{"num_hidden_layers": 15, "hidden_size": 96, "num_attention_heads": 3, "num_key_value_heads": 3, "head_dim": 32, "intermediate_size": 384, "vocab_size": 512, "hidden_act": "tanh_gelu", "norm": "layernorm", "norm_place": "pre", "norm_eps": 1e-06, "positions": "learned", "qk_norm": false, "attn_scale": 0.177, "bias": "all", "tie_word_embeddings": true, "parallel_block": false, "init": "normal", "init_std_qkv": 0.0237, "init_std_o": 0.00432, "init_std_up": 0.0237, "init_std_down": 0.00432, "optimizer": "soap_variant", "learning_rate": 0.0051, "beta1": 0.95, "beta2": 0.95, "weight_decay": 0.086, "lr_head": 0.0103, "max_grad_norm": 0.5, "warmup_steps": 200, "schedule": "wsd", "decay_fraction": 0.701, "decay_shape": "linear", "final_lr_fraction": 0.05, "batch_tokens": 32768, "max_seq_len": 256, "doc_mask": true, "train_tokens": 121100000, "max_steps": 3696, "dataset": "wikipedia_en"}
Each number is 128 + 24 x the weight over the matrix's rms, rounded and kept within 0 to 255. Layers, rows and columns count from 0.

# layer 7 attention query, 96x96, rms 0.174, rows 0-36, columns 0-47
[[ 80 112 127 119 174 121 163 116 140 127 123 120 135 132 124 108 117 115 129  92 130 159 151 124  98 183 118 123 142 119 102 112 138 164 104 128 164 112 122 108 124 121 104 101 136  67 149 134]
 [116 117 182 146  91 106 121 139 119 139 179 152 120  94 101 146 155 126 128 111  80 117 129 127 145 152 128 166 128 136 100 108 155 127 144 137 123 127 137  99 121 158 197 117  72 120 104 139]
 [128 119 126 138 128 118 118 151 112 115 115  98 158  93  76 127 151 172 141 137 113 108  87  88 129 150 110 121 112 141 154 131 136 167 155 168 113 119 133 114 158 131  52 139 121  84 161 132]
 [132 134  92 104 160 116 159 121 126 128 156 126 155 144 113 128 146 117 116 128 108 164 158 130 129 128 151  94 111 149 150 129 185 101  78 164 131 112 129  99 130 150 136 122 134 107 135 117]
 [142 104 148 100 101 137 138 101  82 144 104 113 119 136 114 140 131 101 128 141 164 164 112 145 185 144 151 122 120  62 138 139 119 124 145 133 147 109 150  90 115 124 139 162 137 152 124  99]
 [102 104 104 170  98 120 147 101 145 117 118 158 120 127 156 118 143 124 104 111 129 105 128 122 129 131 127 115 140 115 158 112 165  67 135 128  97 113 110 143 145 126 170 149 134 131 161 134]
 [123 159 137 163 191 117 151  95 160  64  80 149 115 127 119 159 133 125 144 130 155  91 138 161 164 106 113 159 119 147 126 141 123 101 125 147 109 120 108  90 163  86  96  90 125 105 162 111]
 [143 145 116 156 125 128  89 150 161 171 121 117 111 166 112 157 143 160 181 137 155 114  79  95 127 143 147 145 135 160 126 131 112 147 112 116  92 124 157 127 121 172 109  83 107 122 135 105]
 [144 126 151 110  81 132 156 119  83 128 128 150  94 153 127 137 133 131 165 120 117 130 134 117 117  93 147 120 128 142 124 102 104 134 128 105 109 131 123  95 173 152 158  92 119  81 110 124]
 [ 83 134 166 123 124 138  98 124 122 127 120 117 144 111 197 123 148 116 133 121 139 110 107 124 127 121 153 146 136 128 129 127  68 142 148 109 136  92 114 139 144 129 141  98 115 176 163 126]
 [149 108 150 121 159 121 133 146 109 177 112  85 131 112 178 119  93 121 136 135 121 119 111  97 157 146 111 192 155 139 117  95 116 130  98 142 147 122 119 105  92 170 130 169 138 131 159 166]
 [152 119 156 106 133 134 160 107 147  78 165 111 154 147 125 151 108 122  87 117 118 119 129  80 123 134 105  70 129 108 144 114 111  98 112  98 129 133 136 169 107 116 149 133  98 148 117 144]
 [119 115 156 128 141 138 126 126 125 169 116 161 132 103  69 158  95 124 105 116 183 148 125 131 116 150 123 142 137 161 141 156 108 110 121 127 153 105 134 138 167 163 123 174 139 170 141 139]
 [105 117 142 120 111 134 128 130 151  90 105  96 112 164 157 155 140 176 133  88 122 136 110 138 145 113 115 137 150 144 155 118 122 143 114 106 101 114 118 140 113 136 133 148  69 133 127 149]
 [113 137 140  97 116 102 128 102 163 114 108 140 134 114 122 101  92 142 116 161 129 148 148 153 134 133 105  88 109 146 100 142  72 146 129 101 156 149 139 148 129 167 155 164 162 154 153  94]
 [144 135 153 138 152 129 110 155 139 118 150 125  93  87  93 111 115 117 111 102 153 133 133 135 116 151 124 143 119 104 141 148 138 112 102 126 160 142 101 124 132 147 137 137  69 143 139 124]
 [141 131 115 164 150 107  98 129 140 144 122 118 160 154 130 113 124 126 148  96  96 102 135 113 133 109 150 115 136 171 158 141 156  94 133 140 116 201 123 149 130 113 130 157 150 123 151 159]
 [ 94 161 117 103 136  77 117 130 127  97 113 134 127 119 136 108 123 121 101 103 152 138 116 109 161 122 150  77 126 125  92  76 138 137 172 137 125 103 129 120 119 131 113  89 164 115 161 129]
 [107 140 173 125 132 148 131 146 140 126 106 128 153 127 130  87 119  52 123 118 103 130 103 108 138 102 133 108 104 129 131  98 132 120 123 111 108 112 122  94 104 116  86 156 118 109 151  75]
 [122  85  89 142 103 138 145 139 120 125 147 196 116 168 125 144  99 134 168 133 118 158 122  89 150 151 105 124 148 156 100 106 133 151 131 131 108 132 114 144 108 111 128 136 108 140  98 114]
 [102 129 124 146 126  93 108 146  94 137 130 121 157 136 139 156 124 114 151 115 129 127 164  89 132 129 108 130 127 155 104 152  97 104 113 143 143  77 122 109  76 121 141 120 139 156 122 111]
 [105 134 119 103 120 107 137 117 105 138 110 142 112 119  77 138 102 116 109 118 107 128 130  65 177 107 133 140 126 163 118 133 166 102 135 125 114 117 122 116 151 118 154 138 149 119  68 168]
 [ 94 125 147 107 140 142 125 118 160 127 124 124 138 129 126 138 148 173 193 121 113 151 108 142 109 120 167 125 117 110 109 119 120 124 131 154 119 152 131 102 119 118 142 145 113 157 130 132]
 [115 122 107 161 135 156 127 143 129 151 143 131 134 148 117 141  95 157 149 124  90 119 176 128 121 154 121 127  99 121 114 112 136 158 118  98 107 102 122 115 143 123 129 131 123 121 181 113]
 [119 134 137 167 133 138 125  99 149 115 116 132  91  73 134 119 113 128 133 147 158 126 152 153 155 164 160 149 102 135 103 174 109 150 111 127 119  98 135 141 105 151 141 174 155  74  97 134]
 [169 120 135 111 109 134  97 108 121 107 132 165 134 127  97 134 153 123 130 117 145 141 135 165 130 149 136 129 133 149  86 138 102 152 136 151  86 155 112 130 121 165 116 130 106 158 127 139]
 [150 120 132 125 124 132 148 108 170 111 159 138 134 144 110 135 141 138 115 137 107  99 125 121 116 155 146 110 128 163 110 189 168 117 152  77 140 101 114 123 106 115 133 109  93 123 124 154]
 [166 121 132 120 127 134 150 175 165 108  95 134 132 128 162 107 111 103 145 139 131 137  99 120  86 121 108 134 133 139 105 133 162 125 106 128 144 109 135 168 134 134  99 171 140 148 117 131]
 [146 132 155 152 137 132 145 103 115 152 123 129 123 153 112  74 112  92 112 103 140  88 133 144 123  97 139 114 159 163 151 109  74 161 142 128 119  95 146 120 125 107 162 130 134 132 140 116]
 [112 113 113 148 164 137  95 149 120  98 155 154 130 115 128 143 108 137 120 127 157 104 123 135 123 103 115 138 117 130 134 149 125 148 157 115  95 103 165 147 118 134 151 133 147 123 125 128]
 [133 165 119 150 108 121 148 127 175 128 153 104 121 130 120 139  97 130 128 118 141 147 149 105 122 117 104  89  97 150  77 115 159 158 141 155 140 120  89 151 140 124 125 141 112 104 157 111]
 [118  96 129  96  95 115 127 138 168 124  95 127 107 159 110 145 104 106 131 110 172 110 119 167 115 165 157 133 130 109 131 106 116 123 156 124 145 152 158 110 116 134 112 141 129  99 115 164]
 [ 93 115 116 120 132 117 133 124 122 107 154 104 151 127 108 138 139 125 163 145 132 144 130 131 146 193 113 130  97 126 118 144 156 172 130 167 127 104 144 161  87 168 166 105 123 144 107 125]
 [140 115 131 128 138 138 154 118 127 107 138 190 124 131 129 112  80 120 121 151  82 164  81 180 116 172 135 119 146 160  87  82  94 115 110 115 113 121 113 138 123 126 136 135 168 132 120 120]
 [142 119 127  57 129 119 125  65 109 132 123  78 173 163 134 111  76 153 149 132 166 181  92 130 145 119  96 133  87 116 130  50 115 118 138 135 105 134 130 143 118 144  81 134  96 161 148 128]
 [126 117 115 127 146 141 116  94 107 156 110 129 130  74  13 116 128 131 126  88 135 117 126  86 141  93 120 168  84 104  90 170  87 109 163 123 135 110 115  99 139 170 116 125  97 143 173  93]
 [145 164  94 134  90 115 144  98 101 146 163 137 133 120 131 169 102 123 165 118 108 162 125 128 119 128  97 107 178 131 136 136 105 119 154 118  71  90  94 158 125 148 144  94 103 132 106 116]]
# layer 7 attention key, 96x96, rms 0.175, rows 0-36, columns 0-47
[[ 93 114 125 121 174 137 134 170 175 106  95 153 153 118 123 154 123 122 147 146  94 130 127 141 136 140 103 109 130 128 111 178 183 101 159 131 106 133 121 129 115 120 106 153  92 136 141 116]
 [137 105 135 123 127 135  93 142 150  98 131 134 135 145 167 153 130 182  96 114 127 103 171 142  90  95 103 104 129 161 106 120 105 128 135 158 130 143 151 131 156 105 122  87 163 181 117 147]
 [123 138 142 109 131 123 149  96 122 160 168 105 140 135 108 138 147 127 138 121 120 158 160 124 140 128 114  78 132 167 152 152 126 134 156 141 108 120 122 131  95 128 123 147 105 117 110 174]
 [ 83 190 148 129 118 130 138 115 112 146 115 115 114 182 163 146 130 133 159 133 102 119 127 120 134  67  94 114 123 126 175 106 141  93 131 140  96 114 181 128 167 118 119 127 123 163 102 133]
 [135 118 100 138 141 160 138 140 159 109 108 149 145 133 154 129 162  93 161 130 129 149  97 164 116 159 109  96 140 126 149 132 137 104 111  55  98 141  69 125 154 114 142 140  65 103 130  67]
 [132 136 108 150 123 118 143 168 151 122 133 138 128 152 130 124 138 115  84 120 116  98 119 140 164 131 161 112 100 138 138 138 133 143 151 131 106 121 136  93 135  76 148  97 118  91 140 119]
 [ 87  83 118 113 145  98 104 130 133 100 143 141 145 119 164 110 123 117 173 155 107 130 147 110 116 151 143 124 139 123 117 175 165 112 155 136 130 144 129 142 155 140 114 153 106 118 139 163]
 [161 148 136 115 118 122 132  96 134 192 143  79 137 109 122 146 153 184 102 137 132 101 133 105 121 127 156 136 118  65 122 148 114 119 159  85 136 122 117 137 129 188 107 111 156 122 120  91]
 [130 182 156 109 126 132 128  89 101 126 162 119 100 119 125 155 120 118 121 100 127 106 133 155 136 123 123 119 156 150 132 114 102 125 128  88 109 142 111 131 129 103 145  77 158 113 114 106]
 [149 142 140 129 105 122  98 119 153 149 104 129 169 144 129  90 104 136 106 145 117 147 148 116 116  99 145 147 117 185 121 134 127 136 129 123 109 113 117  93 158 157 179 157 140 140 124 140]
 [121 140 107 106 103 149 112 140 130 111 123 150 146 103 113 119 124 143 126 108 124 134 126 146 110 123 118 157 127  89 137 128 164 146  91 135 107 100  95 164 124 109 137 102 107  77 152 125]
 [108  96 156  87 144 125 148 157 140 143 134 145 115 140 178 136  82 112 131 113 110 166 146 154 153 168 142 128 132 127  80  98 183 124  95  98 162 124 134 159 120 132  80 132 160 135 105 122]
 [131 121 109 111 141 130 158 148 105 168  82 138 121 131 115 105 122 109 148 122 116  77 137 148 139 152 130 105 120  92 127 104 127 121  98 131 130 131 119 128 135 150 123 124 124 190 129 102]
 [115 113 118 143 123 100 134 134 107 109 154 162 129  94 185 172 119 138 145 144 118 136 164 118 114 115 156 113 130 143 100 171 145 124 126 115 146 112 141 125 132 116 141 137  85 112  72 157]
 [129 133 127 101 145 104 137 102 110 145 107 126 138 141 129  98 158 113 109 142 123 141 118  99 162 139 127 163 153 145  75 105 139 140  76 138 104 125 110 136 161 129 155  87 138 177 133 172]
 [147 133 110 149 133 130 114 128 127  98 142 166 129 140 100 159 111 155 163 153  92  84 154 136 114 127 115 118 122 134  94 155  94 139 126 134  93 150 144 111 166 152 131 128 112 126 130 142]
 [152 149 154  98 146 117 116 136 132 117 109 130 146 128 136 130  91 140 112 113 111 144 130 113 173 104 154  94 134 104 129 108 141 136 138 143 163 124 132 140 115 131 138 106 114 141 149 141]
 [109 113  93 119 110 162 133 139 115  97 129 119 118 110 111 153 128  76  96 146 145  87 121 107 148 177 146 143 137 129  88 124 163 160 166 122 101 107  82 150  72 130 130 192  67 157 149 110]
 [121 123 162 151 126 183 173 138 137 147 166 184 149 130 139  56 148 164 164 128  88 159 129 130 163 145 137 154  73 116  84 132 128  98 103 141 133 108  98 134 121 124 106 151  69 128 139 102]
 [107  86 139 163 114 150 108 157 125 146 136 136 106 134 148 141 164 131 120 131 110 157 126 110  95 154 144 109 126 123  96 147 104  66 155 126 151 101 171 150 133 123 132 105 133 157  97 105]
 [118 105 106 121 103 100 127  99  91 131 101 118 159 107  73 126 140 109  93 140 147 114 160  86 131 123 142 167 107  94 156 122 134 118 123 145 143 118 165 118 129  75 113 128 146 130 133 171]
 [ 93 171  91 132 148 122 116 144 171  87 122 113 123 131 133 131 145 138 143 170 128 132 101 122 102 105 113 145 135 124 138 103 116 135 142 145 141  88 117 104 123 112  84 120 105 134 115 119]
 [112 143  83 123 120  96 103 103 125 187 121  66 136 121  63 114 124 125 146 142 143 135 187 122 104  98 127  71 117 155 117 128 134 125  59 148 148 181 138 116 119 150 177 125 120 139 106 110]
 [108 138  92 108 141 127 133 137 113 119 106 140 103 131 114 152 152 162 169 106 165 114 145  91 135 161 117 112 130 102 110 170 140  95 137 113 119 119 190  98 129 115 116 146 123 128 129  89]
 [121 109 130  87 116 112 135 132 120 158 136 129 129 115 140 120 131 102  86 109 136 124  97 163 132 133 119 139 127  97  77 148 127  79 136 150 128 129 122 115 151 109 127 127 135 138 148 129]
 [115 101 176 118 118 145 121 118 110 148  99 139 140 124 152 169 172 145 138 115 127 110 106 135 132 148 136 151 137 144 147 138 108  90 137 148 138 150 136 124 124 153 130 127 129 164 155 162]
 [104 114 136 141 131 116 119  94 167 108 133 123 132 183 136 146 125 120 117 122 135 104 165 117 155  72 129 107 142 141 102 113 114 107 145 103 170 104 152 115 115 159 100  95 128 120 150 150]
 [126 104 137 127 173 133  79 148 142 141 145 117 114 129 101 125 157 111 114  85 127 113 107 153 117 137 163 131  96  98 109 135 134 128 104 122 130 107 125 131 167 137 172 124 117 106 127 129]
 [111 141 127  93 138 150 102 116 129 135 120 121 167 111 123 138 121 113 122  88 144 126 148 123 148 154  94 129 139 112 112 138 125 107 123 124 102 114 106 125 112 120 132 139 171 107 137 152]
 [144 149 139 138 145  76 141 151 131 122 109 137 127 142 152 153 109 119 113 128 125 120 113 144 167 127 136 125 162 117 138 127 171 110 120 145 101 112 133 141 114 154 113 151 142 104 152 129]
 [ 93 151 112 151 134 137  91 124 102 131 125 162 132 127 113 134 132 107 144 101 101 178  75 146 125 160 163 104 119 146 107 114 142 131 139 142 115 117  81 132 116 146  86 159 109 152 112 110]
 [ 99 101 132 148 169 108 135 137 156 144 139 144 125 109 130 160  78 129 129 109 129 100 154 158 156 125 139 103 143 119 121 127 121 119 137 123 132 124  85 127 151 126 116 143 106 104 152 101]
 [ 79 127 175 112 117 112 129  68 117 167 134 111 126 125  84 140 144 149 114 152 134 148 159 111 106 117 116  72 121 130 124  92 124 110 121 108 117 154 153 112 147 157 150 116 182 116 114 118]
 [123 109 144 140 111 181 144 114 168 156  87 119 141 122 142 119 172 149 130 161 105 129 118  99 151 154 147 128 127 101 120 202 157 114 132 171 124 145 168 179 126 117 131 136 122 171 121 131]
 [132 139 119 105 141 173 132 117 174 119 144 111 111 118 143 128 130 103 121 163 155 135 159 174 141 149 146 116 106 139 125 115 120 158  95 113  91  81  92 127 123 120 126 170 128 112 123 102]
 [125 167 136 112 133 119 122 105 133 153 143  82 129 187 147 101 127 126 148 158 124  81 139 158 160 123 111 146  77 147 167 128 114 143 115 127  88 134 133  98 129 105 122  86 159 116 137 108]
 [100 139 149 128  88 127 133 138  96 107 178 151 105 126 136 123 128 124 167 118 127 169 112 134 103 175 112 141 106 164 114 116 116 143 111 136 153  86 121 123 130 134  90 147 109 130 126 142]]
# layer 7 attention value, 96x96, rms 0.149, rows 0-31, columns 0-47
[[146 141 173 121  94 127 136 137 102 122 145 138 153 143 115 103 117 152 102 139 121 126 142 116 128 156 157 104 162 153 109 130 150 138  95 156 118 136 141 128 124 101 130  92 114 162 125 100]
 [ 90 134  97 134 147 177 115 119 109 109 131 130 112 146 102 135 102 156  96 125 136 113 131 110 126 148  81 156 118 121 121 114 124 171 147 106 126 112 158 144 144 126  97 144 104 138  77  96]
 [135 118 158 122 136 115 152 170 125 142 128 137 145 115 142 140 124  79 140 144  88 122 142 166 128 129 154  96 138 158 131 151  55 107 118 135 109 142  94 176 111 140 144 120 129  78  85 188]
 [144  81 115 161  93  96  91 116 152 139 178 111 119 140 120 150 145 134 135 103  76 152 144 132 171 143 123 187 157 137 127 135 134 166 127 152  55 136 127 118 129 116 141  71 108 183 123 153]
 [149 124 115  94 139 120 102 113 116  88 156 155 143 146 169 129  98 111 137 131  86 136 169 124  79 166  88  87 118 137 123 155 116  97  73 167 107 129  89 129 146 140  93  98 167 106 123 120]
 [121 142 113 152 105 186 137  88 117 101 152 114 196 133 114 123  74 130 173 123 118 106 147 125 124  90  98 136 123  97 161 111 108 108 110 151 142 139 139 121  93 113 130 180 115 140 122  85]
 [106 144 113 106 150 104 132  94 114 162 156  70  85 123 145  84 148 153 134 101 118 132 110 124 106  84 131 143 118 154 149 183 171 145 141 125 149  85 139 141 150  94 123 135 181 141 126 133]
 [114 144 163 159 136 136 144  87 149 142 142 145 167 147 122 176 143 119 150 123 121 148  90 155 123 141 113 167 112 132 150 139 123 154 140 140 126 100 135 170 117  96 128 133 168 132 145 138]
 [139  67 153 125 137 146 108 177 116 150 122 109  95 113 149 145 128  63 152 159 116  81  98 107 143 120 117 138 114 144 127 117 132 175  99  94 131 170 142 112  99  89 129 108 145 125 146 118]
 [126 138 154 112 124 141 157 120 150 108 134 106 129 130 153 118 122 108 137 104 115 121 155 103 130 146  87 148 151 141 133 134  86 125 116 140 118 122 126 103 104  79 134 113 103 142 157 136]
 [118 110 132 164 116 161 127 107 125 117  87 138 110 101 122 174 124 178 128 119  96 113 107 129 157 136 123  92 124 116 141  96 124 109 127 143 152  99 168 141 123 145 131 167 138  76 119 131]
 [170 168 125 140 119 159 168 168 138 105 168 133  86 124 177 113 148 135 113 102 154 128 170 129 130 131 117 126 100 100 149 122 107 169 139 157  78 139 142  74 114 130 126 147 139 151 164  93]
 [148 154 123 142 120  92 102 140 117 159 120 171 136 121 106 137 121 115 133 163 117 144 130 163  95 138 150 112 150 129 136  99 121 180 138 153  87 154 137 138 143 109 130 131 104  92  98 143]
 [120 134 167 122  75 109 113 121 129 107  87 152  78 105 137 126 129  89 143 151 117 156 129 137 153 118  74 117 171 118 124 147 149  77 153 164 106 158 142 127 136 136 101 156  75 114 129 145]
 [148 108 134  95 137 180 113 134 123 156 161 139 176 102 126 129 136 146 132 113 158 137 101 119 134 135 157 114 135 141 103 113 143 101  89 155 126 141 107 172 112 112 108 106 137 145  94 157]
 [143 138 109 134 116 165 167 140 166 143  74 151  95 126 140 127 115 177  98 144 155 151 128 154  96 130  74 151  96 138 153 112 126 157 123 101 122 144 106  83 115 162  88 107  85 126 162 170]
 [187 106 150 102 148  99 145 110 136 149 118 139 105 134 117 158 110 113 148 123 136 139 134 110 172 186 135 169 109 176 141 111 119 119 132 132 145 138 114 115 137 134 136 138 117 121 114 141]
 [107 112 118 127 151 120 112 138 126 116 118  57 135 146  98  99 200 151 129 133 121 125 109 191 103 138 114 112 117 123 171 114 179  98 101 114 147 146 108 101 145 152 110 133 147 103 105 179]
 [143 135 107 160 162 138 155 100 172 130 139 124  82 135 140 133 122  98 157 107  77 156 104 159 141 144 150 116 115 149 152 136 162  97  85 123 132 175 106  98  72 127 133 113 130 148  86 155]
 [115 149 144 156 141  70 141 131 143 140 125 130 141 106  86 154 118 121 107 113 125 174 137 108 171 144 124 155  82 149 122  91 158 179 127 113 120 147 120 140 154 115 145 119 129 127 103 139]
 [135 153 125 142 120 112 111 148 148 138 122 161 147 126 134 120 158 118 165 161  93  84 137 163 125 108 107 149 138 145 124  93 133 132 120  95 126 173 168 145  71  93 158 139  97 131 108 111]
 [107 157 125 166 183 125 130  94 116 153 168 119 147 122 132 129 140 127 110 140  83 114 156 117 130  90 155 119 126 153 134 162 114  95 145 111  87 175 110 154 134 140 159 148 157 129 167 157]
 [145 115 123  70 155 131 164 147  95 117 132 103 118 120 134 111 108 131 159 122 137 135 141 129 145 110 156 172 100 133 154 118 138 132 134 124 149 116 148  92 131 126  86 138  97 161 141 108]
 [107  79 152 174 101 125  67 148 108 145 110 153 164 125 115 130 123 105 119 145 136 105 111 143 162  99 134 124 105 144 135 115 104 148 137 132  95 128 120 135 144 105 139 121 152 119 106 167]
 [147 108 181 107 102 135 109 105 125 143 164 155 122 147 132 110 116 146 126 151 154 137 132 115 135 129 160 109 140 118  70 151 107 132 146 173 118 130 135 147  87 120 129  96 114 140 140 113]
 [ 77 145 116 130 155 126 160 149 116 101 119 125  98 108 117 121 159 128  94 133 163 129 153 133 126 114 131 163 153  96  99 157 132 130 151 109 117 132 131  96 143 121 109 126 145  99  92 143]
 [111 126  90 100 149 131 137  95 118 121  97 158 124 149 170 110 111 100 122  99 135 122 112 126  94 132  74 139 131 141 133 129 155 168 122 160 175 127 136  91 169  89 147 112 154 145 133 129]
 [155 128 113 123  94 158 137 125 138 138 136 182 197 112 153 163 140 108  85 169 117 127  99 133 113  99 128 100 128 107  71 146 115 113 124 137 130 136 121  96 157 119  87 124 137 139 166 124]
 [ 87 140  95 134 104 125 131 141 162  94 124 125 157 108 154 126 122 167 140 144 167 127 143 168 130  88 118 130 112 108 106 133 126 113 152 119 138 117 132 139 112 103 139 116 124 143 141 151]
 [ 87 148 117 132 148 143 107 153 113 138  89 117 110 101 141 145 106 125 124 128 138 102 117 123 128 142 141 106 119 142 166 137 148 178 148 103 156 142 142 153 112 124 131 129 118 191 120 112]
 [160 129 142 136 118  86 169 124 127 147  91 136 133 138 146 119 143 167 115 130 130 134  89 105 118 102 114 152  85 140 117 109 156 115 106 135 137 139  90 140 136 124 160 124 149 176 151  78]
 [134 200 135 111  72 161 128 135 114 130 142 136 140 137 147 114 124 140 150 155 136 130 101 112 156 119 136  87 134 142 129 129 124 137 131 132 118 114 137  82 144  90 126 135 122 113 116 125]]
# layer 7 attention output (transposed), 96x96, rms 0.131, rows 0-31, columns 0-47
[[121 125 122 113 136 131 166 162 126 121 115 114 140 107 108 158 110 166 125  93 141 118 129  84 162 118 125 123 106 126 143 139 122 134 131 118 118  75 122 116 124 127  93 119  90 111 140 154]
 [128 155 144 147 139 102 147 115 124 164 103 111 139 152 119  92 131 139 174 132 119 137 138 168 128 102 184 118 126 130 127 144 136 143  91 134 163 144 115 135  97 152 150 139 110 142 141 152]
 [111 110 107 125 122  97  99  94  81 172 186 134 131 109 131 146 162 134 133 102 157 121 145  47 128 155  95 153  79  95  87  97 181 114 131 108 156 119 152 136 105 130 144 117  99 100 118  96]
 [129 106 138 134 157 130 152 138 118 127  97 146 134 108 118 129 141  80 146 143 161 137  85  91 139 143 114  83 126 136 136 144 172 131  94 130 128 122 128 116 134 134 175 149 116 136 152 114]
 [145 110 124 129 101 139 146 128 171 149 117 101 138  87 129 159 146 146 114  99 158 140 126 125 168 159 160 164 124 135 133 121 158 118 160 122 139 106 136 159 136  64 153 148  94  75 149 152]
 [118 150 105 105 182 101 100 120 113 159 108  55 119 124 176 139  96 147 118 133  70 131 137 138 120 169 109 114 129 118 137  95 129 138  95 123 127 133 129 130 133 124 121 127 125  95 120 121]
 [144  99 172 120  97 176 116 152 115 155 111 171 140 137 113 136 144 134  97 118 164 132 143 182 156 121 130 109 141 130 121  76 102 108 142 111 124 187 151 138 137 141 148 135 141  86 159 117]
 [107 144 116 130 130 149 141 135 118 112 144 129 106  98 116  94 111  98 123 124 139 130 155 125 151 122 106 117 155  98 110  94 104 133 140 132 133 138 136 141 114 129 104 130 113 102 147 129]
 [140 163 122  95 143 107 145  82 149 168 137 177 150 118  97 124 120 140  93 132 137 158 182 113 124 120 128  67 138 159 112  96 155  93 164 153 122 146 138 123 104 133  93 156 128  85  73 130]
 [158 111 124  89 131 101 119 110 132 191  83 125 119 128 117 112 110 103 110 103 144 110 103 124 141  84 115 129 140 125 133  72 144 124  83 110  79 121 106 134 104 144 107 150 125 105 136 150]
 [ 81 178 137  94 128 115 110 142 150 117 154 143 115  86 161 177 109 128 112 106 115 104 186 141 135 101 129 105 134 110 113 131 147 131 124 131 139 124  79 145 127 143 129  98 126 112 125 119]
 [207 123  96  99 161  87 115  93 155 104  52 106 156 142  84  80 147  95  93 120 153 100  69 132 126  95 158 148 157  90 136 179 129 154 132  73 123 121 151 135 122 136  81 126 127 126  96 154]
 [153 109 140 132 106 142 121 140 127 109 145  94 111 133  83 143 119 110 104 155 128 124 162 132 147 143 115 146 127 155 128 118 131  91 148  91 194 115 178 133 143 118 108 143 131 118 138 143]
 [139 144  80 125 135 111 159 166 159  63 184 108 158 117 112 148 140 144 134 124 126  96 123 100  60 136 100 138 162 146 133 103 139 169 108 100 128 147 110 143 123 120 145 118 163 122 140 125]
 [111 125  95 136 142 125 142 145 131 128  92 155 125 120 154 151  98 129 110 107 129  97 135  93 144 121  97 152 119 132 111 112  87 133 182 109 138 137 100 110 121  92 138 127 110 140 131 143]
 [144 128 136 137 119 101 125 125 187  85 131 127 140 141  87 100 187 123  81 135 109  65 123 121 135 120 181 116 119 102 133 116 162 104 110 129  98 151 135 114 144 124 155 125  95 113 123  99]
 [112 150 121 137 138 174 147 136 112  97 114 108 144 128 165 138 162 109 127 161 121 142  66 102 116  99 136 153 110 104 125 112 116 114 147 128 129  87 158 117 127 131 119 163 128 162 133 107]
 [142 175 137 126  75 120 140 121 130 119 121 201 112 133 132 200 149 137 111 153 143 119 143 137 141 155 131 110 154 155 130 138 132 153 197 114 136 120  99 149  80 160 121 114 139 151 159  79]
 [172 114 164 119 109 116 125 144 157 136 124 155 114  95 171 115 148 143 144 142 140 146 158  37 135 114 111 113 137 118 133 101 116 102 179 121 100 138 157 153 113 136 160  94 123 178 107 105]
 [180 129 126 139 135 171  92 137 133 126 136 140 146 102 103 119 122  93 138 143 110 113 159 173 113 113 136 128 129 107 120 141 118  89 136 148 147 129 148 121 101 147 135 169 146 151 143 140]
 [127 113  89 106 159 103 161 125 162 121 113 119 108 159 100 126 105 110 117 146 141 130 146 118 134 144 118 100 112 100 112 115 137 117 107 101 138  98 107 129 124 192  85 150 126 120 120 121]
 [108  91 166 127 124 132 142 150  98 153 107 160  93 130 115 124 122 118 183 106 127 117 133 126 153 192  66 141 124  86 108 129 161 141 113 129 137 121 125 143 105  95 127 127 109 155 144 108]
 [105 137 131  97 132 134 135 120 128 117 118 152 134 140 157 135 157 139  96 145  99 105  76 121 147  90 117 155 111  93 127 162  97  99 129 147  94 158 105 134 105 123 116 122 128 143 105 105]
 [ 95 132  90 134 130 107 136 138  99 143 187 155 129 134 105 137 106 135 148 131 131 112 143 101  84 155 128 104 115 109  93 143 160 156 133 140 156 122 144 112 120 140 100 136  82 107 142 137]
 [ 80 138 124 134 105 145 156 134 120 123 133 140 137 140 115 156 135 135 156 130 125 134 113  50 127 120 112 121 110 120 131 113 143 156 139 120 126 116 138 130 143 124 128 137 134  75  99 119]
 [157 161 139 123 121 156  98 137 140 109 126 140 136 139 136 105 107 143 149 126 144 131 132 139 116 153 166 130 121 126 138 111 128 121 164 131 115 110 128 134 109 122  92 142  89 165 129 133]
 [125  69 137 149 127 122 137 149 202 137 106 118 133 101 115  76 157 156 118 139 100 132 143 155 141 140 168 133 123 141 104 113  94 130 127 126 111 128 141 157 115 122 106 124 107 103 138 116]
 [123 134 131 125 158  77  92 111 139  33 108 117 124 168 143 111  79 132 150 136 117 137 138 119 140 125  83 111 130 139 112 159 155 120 164 161 108 119 135 138 144 132 168 143 138 101 121 148]
 [141 110 102 150 144 153  93 151 160 128 140 132 102 126 141 112 117 114 125 130 120 133 123 146 146 138 127 144 106 124 131 113 133 117  97 129 131 134  99 101 123 141 127 160 102 107 158 113]
 [127 135 144 119 151 152 158 141 136 149 128 140 126 116  96  87 130 124 144 161  95 139 155 121  92 131 125 112 129 100 136 120 122  77 106 142 144 119 135  96 136 114 118 143 109 120  87 126]
 [ 83 135 112 142 151 121 131 125 120 122 128 120 179 136 136 115 117  84 137 130 131 144 133 131 152 121 126 113 110 139 150 109 103 112 127 178 114 126 109  94 101 125 149 101 165 134 138 128]
 [140  76 102 125 139 102 136 131 162 102 109 108  94 139 130 150  97 115 114 130 156 114 136 159 122 143 148 114 130 142 117 157 144 140 174 117 130  99 150 158 123 148  76 161 143 149 142 146]]